config.toml
num_hidden_layers = 15
head_dim = 64
norm_eps = 1e-05
positions = "learned"
tie_word_embeddings = true
init_std_up = 0.0742
optimizer = "soap_variant"
learning_rate = 0.00714
beta1 = 0.95
decay_shape = "sqrt"
final_lr_fraction = 0.0
batch_tokens = 32768
train_tokens = 85030000
dataset = "wikipedia_en"
Each number is 128 + 24 x the weight over the matrix's rms, rounded and kept within 0 to 255. Layers, rows and columns count from 0. Numbers have three digits each.

# q: layer 4 attention query, 128x128, rms 0.088, rows 71-95, columns 0-127
# k: layer 4 attention key, 128x128, rms 0.0898, rows 71-94, columns 0-127
q71:094136144166141157115126169130131122105096143097174149143119126172121128141112139112110139153161165124116123116139141153061127118164145130151099150134115109125095095129158135146134111103118121179136116150164138102119112125126134098127126117129163115140083135155130115109107127141120117099107126113136127108104148145120104133118129147143139139113149065140109122134070139177119131148153
k71:138099114168137143154129115116109120103115140102153146148125122134105129158119139132137118111104135114119147152123142121134131135121167142121169120138123129150110127109105150163127091130110106053150143146142113157122116117115083096116128135091142132132125146152105104151181088102098153138139093098125123161121108128105134106125097117132142099155153146111166116155088134127150102135105
q72:121110145157114137159145116104122150151119111135131132131167155125124096100162125142123135106140119123086105111109118131132147150141142148145122138177128094142144097140148153108166073113083175154157146095111124139098148136150155147147111109102122131127119137126116095182121088125119104167130109113124121127113161121106167127145092111153136155121155158156128160130132150134150114082160
k72:137101094131127123087138127098154116121165131158134086133123117118106145126119186146135126119100146081125128153118190185113144179162138136105124156133111116124135139101137111133085090145102108121181131117146106125134107129136124107105115117144123121112143159144126129143143177117088137144100085115151123165117101113126128141073121137125124093156154144107148104150125109116178130138121
q73:172107075121129144106136156127133150137132152096139082121156145145124086156106111106171094127100155120115107126118148108144101120123107145150108134144141137110131102155133107083134120121110144106105146117138150122119129151124168152150120138087155086131180125103147095116188154106142153106119108174114101128166115140117147132135112157106117159132139131126111151069136106128170102119123
k73:123108149126143098097119175117135154148134136163131131137127130115101143140094116102115146101121128101103121133111115111126138130095141137151136112086180109112130136133134161088119100158099137160132144110101123103142138123146102108167140098142086160143130130124141113083124151137117128136121163126110135110115120112102112151141164086154105122129140124130119114116150115115121168121112
q74:127126141109121151168158125170144107141116142180134082099140130122122100094106125107129118124094104134137109147123159153158113118124110163092137092140171135136114116116130133151150147164133091105165169144141126133154122140135138149145154137161126100078104144123121092171145127113130121163164115167119110125117139129092120144125138156101118127097153175141140118118153124102105144135113
k74:111141142097134149109097137138103122145128144114130115152119142111145117078118124110086150134143131100132117091119130159120155127124153177082138148132122138135160144122134128054140155141139123125148109095090137111117136112152157129143149121154105126145137154069115124110092133138163136138163179132110093117126158163148122163129123113096146138139140140138122148117150122133123144098143
q75:122163164096118075140125142127093126173123135121141127146122125125119145146096121134146125166149124113126138129174109164111136104155142112169091143140122138081157088161140160122114112134108103139119099119163119126114079075127153132109129115107169131085186130159164083149123160130131137144095150141101084101101118138120121140125126110155131148153101119158079146158075145057161072091097
k75:124119103153110130143173120095116132102121128147161117134123125146090135158137151187124141105143119132057182107129117128149136138147143161163141124123130126117155132090141097167134088127105145125136117177138095189096118118145083116103072110109144129123119127170103084160174176121114121122156129146079153113117088115076136100108067092152124106102143128118161107100067173133154133119085
q76:173091080135190084107114110119145120140182146145144147090140135130128145099132135149142128133115143149114161119131117154096100147111177149134122166147135101131150147100102140141135102118137124127089163141104134094139158108170095123127138149094137115104055119147126128124182095119082134128133183112100153131169141118137126080131085143127128161118136086183162152136214117116112123106157
k76:124134124118126077128105086179143141150138094104124140168103121146137150092114125104102096132133133095149108142162129161121138122112141092101149088156107117140146170122098107107091152168090126154089138115119139099120160114175158142144145110174112186136147109128130128123107105166121124121133127155149135158099132115147147133138138128143139128101116126135103160088150108133126140129135
q77:131138137122140104117145100140142078101165160141118084163126100130210151113115133097098131136113124121125103168122088129138132118122145154125171155117173148127154132113127092120122118178106128156149147142142158111104148138112124100120128089154150157137105167135117132144103126161137149139117100135161137131124133144152141121120152136096146103109108100116079116152129154156098147080112
k77:123136165090128127135079135116112122160061104093116116119146134137160164121176126104130159116079122144142081105122151133107128103124121099158112159149089146115124143122156092135151168133173125166144091168133110083126134125131126144145105090170130109158128098106163144112100104145194099126137129154130142111117146161156131149134125132155134148188111124129156128124165110115103100104161
q78:151154126112165156113123128139120115153131155118106086116095131142118159109107116112153134172095124107161139138104134121114188097119124141083089128123123111102107121122137145121122118141127130127115097144140106182173096136117145129169105084109155089120143128144114132135096153113154124137155117168138135082064128154122105121128156121127125129139128118149138124159110106104097116133145
k78:112138129163139131159165147088135123081140138144165111130120122108109150097108103168169154100123144110084223154117136090157139145160124157114146150120126080131081140088135132149133119112085122110164124180169121125147142114099150118124107173097147117130087126103120164144171148123134094170137081116127143098159119101119086092132116111082087136141131139145136144098071171136147148132117
q79:079113163129146108152153142106158104096174150123152160151117142095156103146108166144112128134124115146099178134134121117129133085101114095133125092100154117138127186151125106119176125132149072086125161129116126098098130122140118132108135142114095101152113128132146074190118177165139136116138190139134135113136132090152137133112129142059173087128065093156177108137145110105141147103116
k79:121162134083107088130105136120144133194098122095147146157136127137164152136132113080129100116156122114151088106142122145102139092116136131122120127122142141147116111155108100135147169165136124140137145113107123122138103098149155115152154086132088163142137102184163153081084121149129142141156167167162091134123107118125144126100143145147157172091140169105082179125130119077109111090149
q80:094151099140119145124097126116111159127135140108130142136121133111128158147107151122137126156084108116093136098139152162125094150087118146122139119155128121103143122101102142110148158076151130089117165118120128140082119125135107131107144140162130139152093098112169109127106123138107150125121122103133148135123154127093148118110130158165116144094137124171141135153146133116149090126107
k80:128092116086139113134107120118116148162122123130095148145100137118162137110137121112123118135153081101116098093150078117102153119120099088103103112132104146136187157127114120097180135135140178168082099128103141117148136128157140135166119131115095140141148104135146143110121116155116103133084123171151160122102135126157138146138139137132138118136090136134145150094136112118083166134165
q81:121136116134122152147106101091109088140148110119128112157165143124123105153102166162172139113149116088090211155127135130116110126125115074131117120111115102143103139136140148121125140133125094143071115161157095155133128120122137133090123101103114135098128117144090109133137140182144073138150112128118133102138117116130135105101106094102144123166134115112157120141113131121150088121085
k81:109148076126130128106098153126143093167173140176117167144107111127127140182086104134068101129083107138088129120149117112122119117104142139152102101126138108143106128121116115118146117129115146118105175100125115147109109090095136117131178155097176143124133129106146106153115125135140145132125124154139123130122102088125144143147122111151146122104144139137127149150131088061137130114079
q82:099119144108114183136118130149128086155111119162104069075120165097107123088083125128108102106131099185128120102093170151151130172104107182108117132119115108131092155115168171113140143125077136137147148140111141109148153150070149121109143116146157128124121137052100130158141168123140132163163136077132154130127140163108124158132069137125078139138124206156113099118149120138119111121114
k82:139134128103085131130117146160130059097135085186104113123152128101078104130140124150126122130142139132165101102106088086153116169161094157061139164149118115163144154123092120167091075119093149103136185090094087115104150111132135111135124144148103117120125168077097097165127142113172128144137124178141106135126125089172111200093181111066125154116121146123149131151137110095116113114096
q83:127144102118117131157094105099107117111154109159147116124167132108083107101111126134107129174137136119122138137116142153158141168162135135093104115161141105155168100112149163108133118076084106128166123123116175173131139166139122138120118109147116115155145127109147101131122158113145136122111131116151119130120128087103121126103129132115105127108126126094146126102151129110088171128172
k83:131099156120139136174199147119149133144159159169079108149161146147125107123138147151121138160130150122119135123115113175127149192131131158163129117131093071161122126149119145133094136174138122125139117104115080122136134105145131154130132173175155170102134129111095119163146127159106146130131095114098103139138136138121129169143137130127120131149117127134124089163119125124165109126115
q84:138148095141147142131110131092137087154152101169114126152118124099096133137114104123136122127139098155097163143148118129101134142095108113127151147145154113102114109125139142131100120148145135115128101152099088108141123145101176142099099089116191109105119165136126136125128110098129109132145083153137175156109119162149091150146146134128108097112145131148077156117127159124123106133091
k84:120072139155124146105113127140162088048129145150092124108168115117146135147128155179137108112128137141098137129155102131145153167161113171133149115133130096140112140120144188103162067148126146086105115115162113153115142148114122112130117153111157116156114142119133121153126156131139120085094131141129103128124105137155115136163101137117119122119135130100156170149154120144171087139071
q85:162131104093155112098128140136140182121138145122147164112114129134132119131155101156111170099123162134118131157123127129102128150138109130172126120164098150115118125180076146086110108096099169103127110114155111161127063139148135105127136096117085131109135148151122177084135123147058154142182149134145106120110161124116147132119123166085093140124119167148115095117096094139148118127113
k85:103118154163159111148124121114123148115151070111123167104132116124090139150122117147148120156134113137154118066137137122113119119096107092137122105107118140095112122151195111116130101169152156124137073137120090099119146154151147076119115121075144146123147108144137107105116105118156133112114126134096137109170107090115151165141106118152131141126101157142074119107140164143156112110179
q86:097156175094124173134105175111126130124103126161134049139091117112162168125131132104150148146127120120139107100115120120164134163130156168107132177110145155156135112117160096119124153160124121116109180133160098138119105125133134098165131120120110114138106122109143178120159133109134123160124124128145163137122132128127127136093132145155091103117154134113138144148111120168135138134140
k86:126130158144110135144168121136129108092089120117106111133162107176138109109106138143165150105120111090155107142141095145144182067137110157123120140106137108102092138108152131122146139110168102111158116117141125115175123116136152161124093111108127115116146143113125144133138150129127066133168127147158125137107121102128140126114092133116090141116153144135119115144129146106121104112172
q87:117149125111121123134101136120098112125085106106121135122095129128129146127135127127117140178137135118116120185116100106078095087130103099143120142150077140085115145130124141118137133140152125174111126140141131158133146100119131123104132140100121155123130142152163143098124157098116162118132141153103106083114142109150132155111135126133163128168118136093132152142124142147097104129119
k87:178125101139146189155105110116114150140136164110137122100146136151104129161119129166149166120140128160123155145139141159136171115182156130148130114142100139121116088111161133163119115130134140137143116130182120120076125133141088141110081129130177114131137135138141104111169124118141157118115125100132147121119078133174116089136100098133119140137124130120141113115073166113129136111130
q88:104085113176139115148129088142097121108182192175173132118128124119114160159088125162105164158099165111120204151122120127177153113110156138094108086131139131140124130112151124157115100134128119109083094130105158138135181165132091137137114131166176169155127140119098156129134169122091112176120126119100167138140091122160121172130134134120125136117090127173121109099128115134136136109130
k88:094142111089122091099121122183144107123143130135140154152144084097140163101118144094133123137095142122162139131178086148149098137085126129121145098109155099139122098120087168140140135187115139102122166085150127159082122106155124059161174121135119142097077121123133128173106129209100143133177132161133125128150143128077113128179161133140140120085169134129140161157144122125109171139090
q89:155140131085128127125127131123149133093113111125123176162126088122144156118135152121135113117155129117118103147120150131115138134129139122148139108142156137131116114150150155088148177177120123121115112172130138101143104144145118142136100149154113108143153139165144089135128141133157122141143132172154124116119119130122149153139084134148116126120141145124137151129093159131153155114125
k89:180131158123108130150157100143094145099137106141162154101178141114160131088146172108102140114164091104127116121139116118091122101135106156157109103088095137109159129111139109129124179139133109140157116170123125155146103152139110150158110067109145123163144099146179131104167151114120127134115120157124133135096134149114144128136137148142091152122134182107124128134112125156129118165141
q90:081138109125135115127098113150139124122151117121138193118137103131128143132174170144108159123119122140128150124148129128138088111141184082131159123127160120139128122107129082105161142147115105117103157111133139087122112062125128134114142114132130170112129151154150148099143159123109173159109092186105112114130158116135116102112143141150141134104127080094128177138132113116112145124140
k90:148139134091117137135106131153157169145074126127135151182138130101154155089116114068130139147143140096151113135128132153130128101109109096136123186115110171094135133156136121114135142166148126175126111106124102125117104110136150137128120122140116096111098079191126144109084071153141103121089120108140117129112144138105139087137162123129125181158077131142140150098126129110109110141166
q91:111171137120122157163130158163133128116116101140138112158163105113105119104084097132123131099153130099110136155129139126117125127161131145125140126121146128121145092140131119140138124116092152097130144126104107138118138175106123184140141132077139147156159100109132100115116131126148129140108111131113125119122133137109124089093119152185084160139104095130107146157091140167148161146150
k91:122105108170118134123188125095130097105149142172120137124086130154124124146097181185141097119104176115140130138085151117155134095140166142121105115145129078128096121075157161138109103117125102115155115145137116125157089112107132149129144119100119122113099139139118114154176141118123149139139139123097132114138128122136137141105117123162157118132143104146182099137105119112141149160073
q92:149105137132166136122112093163113142161133138126108107099116156172185110109094140118069138116153140158154105138143113111112178123164165137054140095141093127110139117126105096113101145128140156146118125128117127130156150136169150119121104099144134132144097157093079111081102118084110145104142111140173111111095190146150129110123148140128139144107143107096093100094148123161112134156131
k92:157187079168130155155129118089111138071099111126109129085136145145115137125094128141118144078107158136159166133128134147135153133123093123155107149139113128110140149117151141138131116095120112130167160130154149138141162161143100094116124136093186137134127137107153146130184093102151121105151088090121139114120104128159133118113137126097076142145131107114107093156115149120144099107160
q93:144143147112099139155132105096119109144145155113151122126087169144104122109118136157148147081118123100102155090101105118108121149139147123145071131135156103145159111111133108138168133149093145090070139133138133160115166105183107105105094149134147109143101159090089143127135148110114108137148123165140159098147146141132123136051144135120143123120122174110118069115105126093107091122112
k93:112127116136150086104137141124132096091151154148111120183113083102077176130092093100146159162109147143164176132129131103146179150117075143144133080145147088168073141114070133150161140154146144108134152107120154112113181132123151125141186127122137126128148132095144098122143148161149116129115149142185112078122126088090148168163130161122154116090127142175109157127113096100132126124157
q94:126140155140118106145124113136147097132164107156126094139140119119123124118133127125103168138140093144134121105163179177110150176123139119100140108143118104133131177101139129131111090107192150127148153151128153138104147140102126115137111147149088157136095122089135093133136156120145086150151142112167140154128129121140083131143138105137083108097135152153131099129139110107113154158161
k94:122132124134146106099122118091132111177113123147102128132131155101163126075142129135131126127118129112076118109109093179105145126149058167102157097166119113137148162165116138111164163108115103151144116115144103128095130129148177157121104132118148129102116167132112101176087111139155118130119121144176086123146123163135151162107116168090136127113089109177116171127154124098117107107105
q95:087126110161163135104143168130160144129157132122161109165157081083105144143125128131136115122110129097111128128110109127157128135140141135119135140137159137162135125128153124141128103107112104110117153112108118092122161161119141108097155127170108107171079108091116129146119097131124109143159129109148127161168148117114157135121144109131096126100097127124110126172144125106122168142132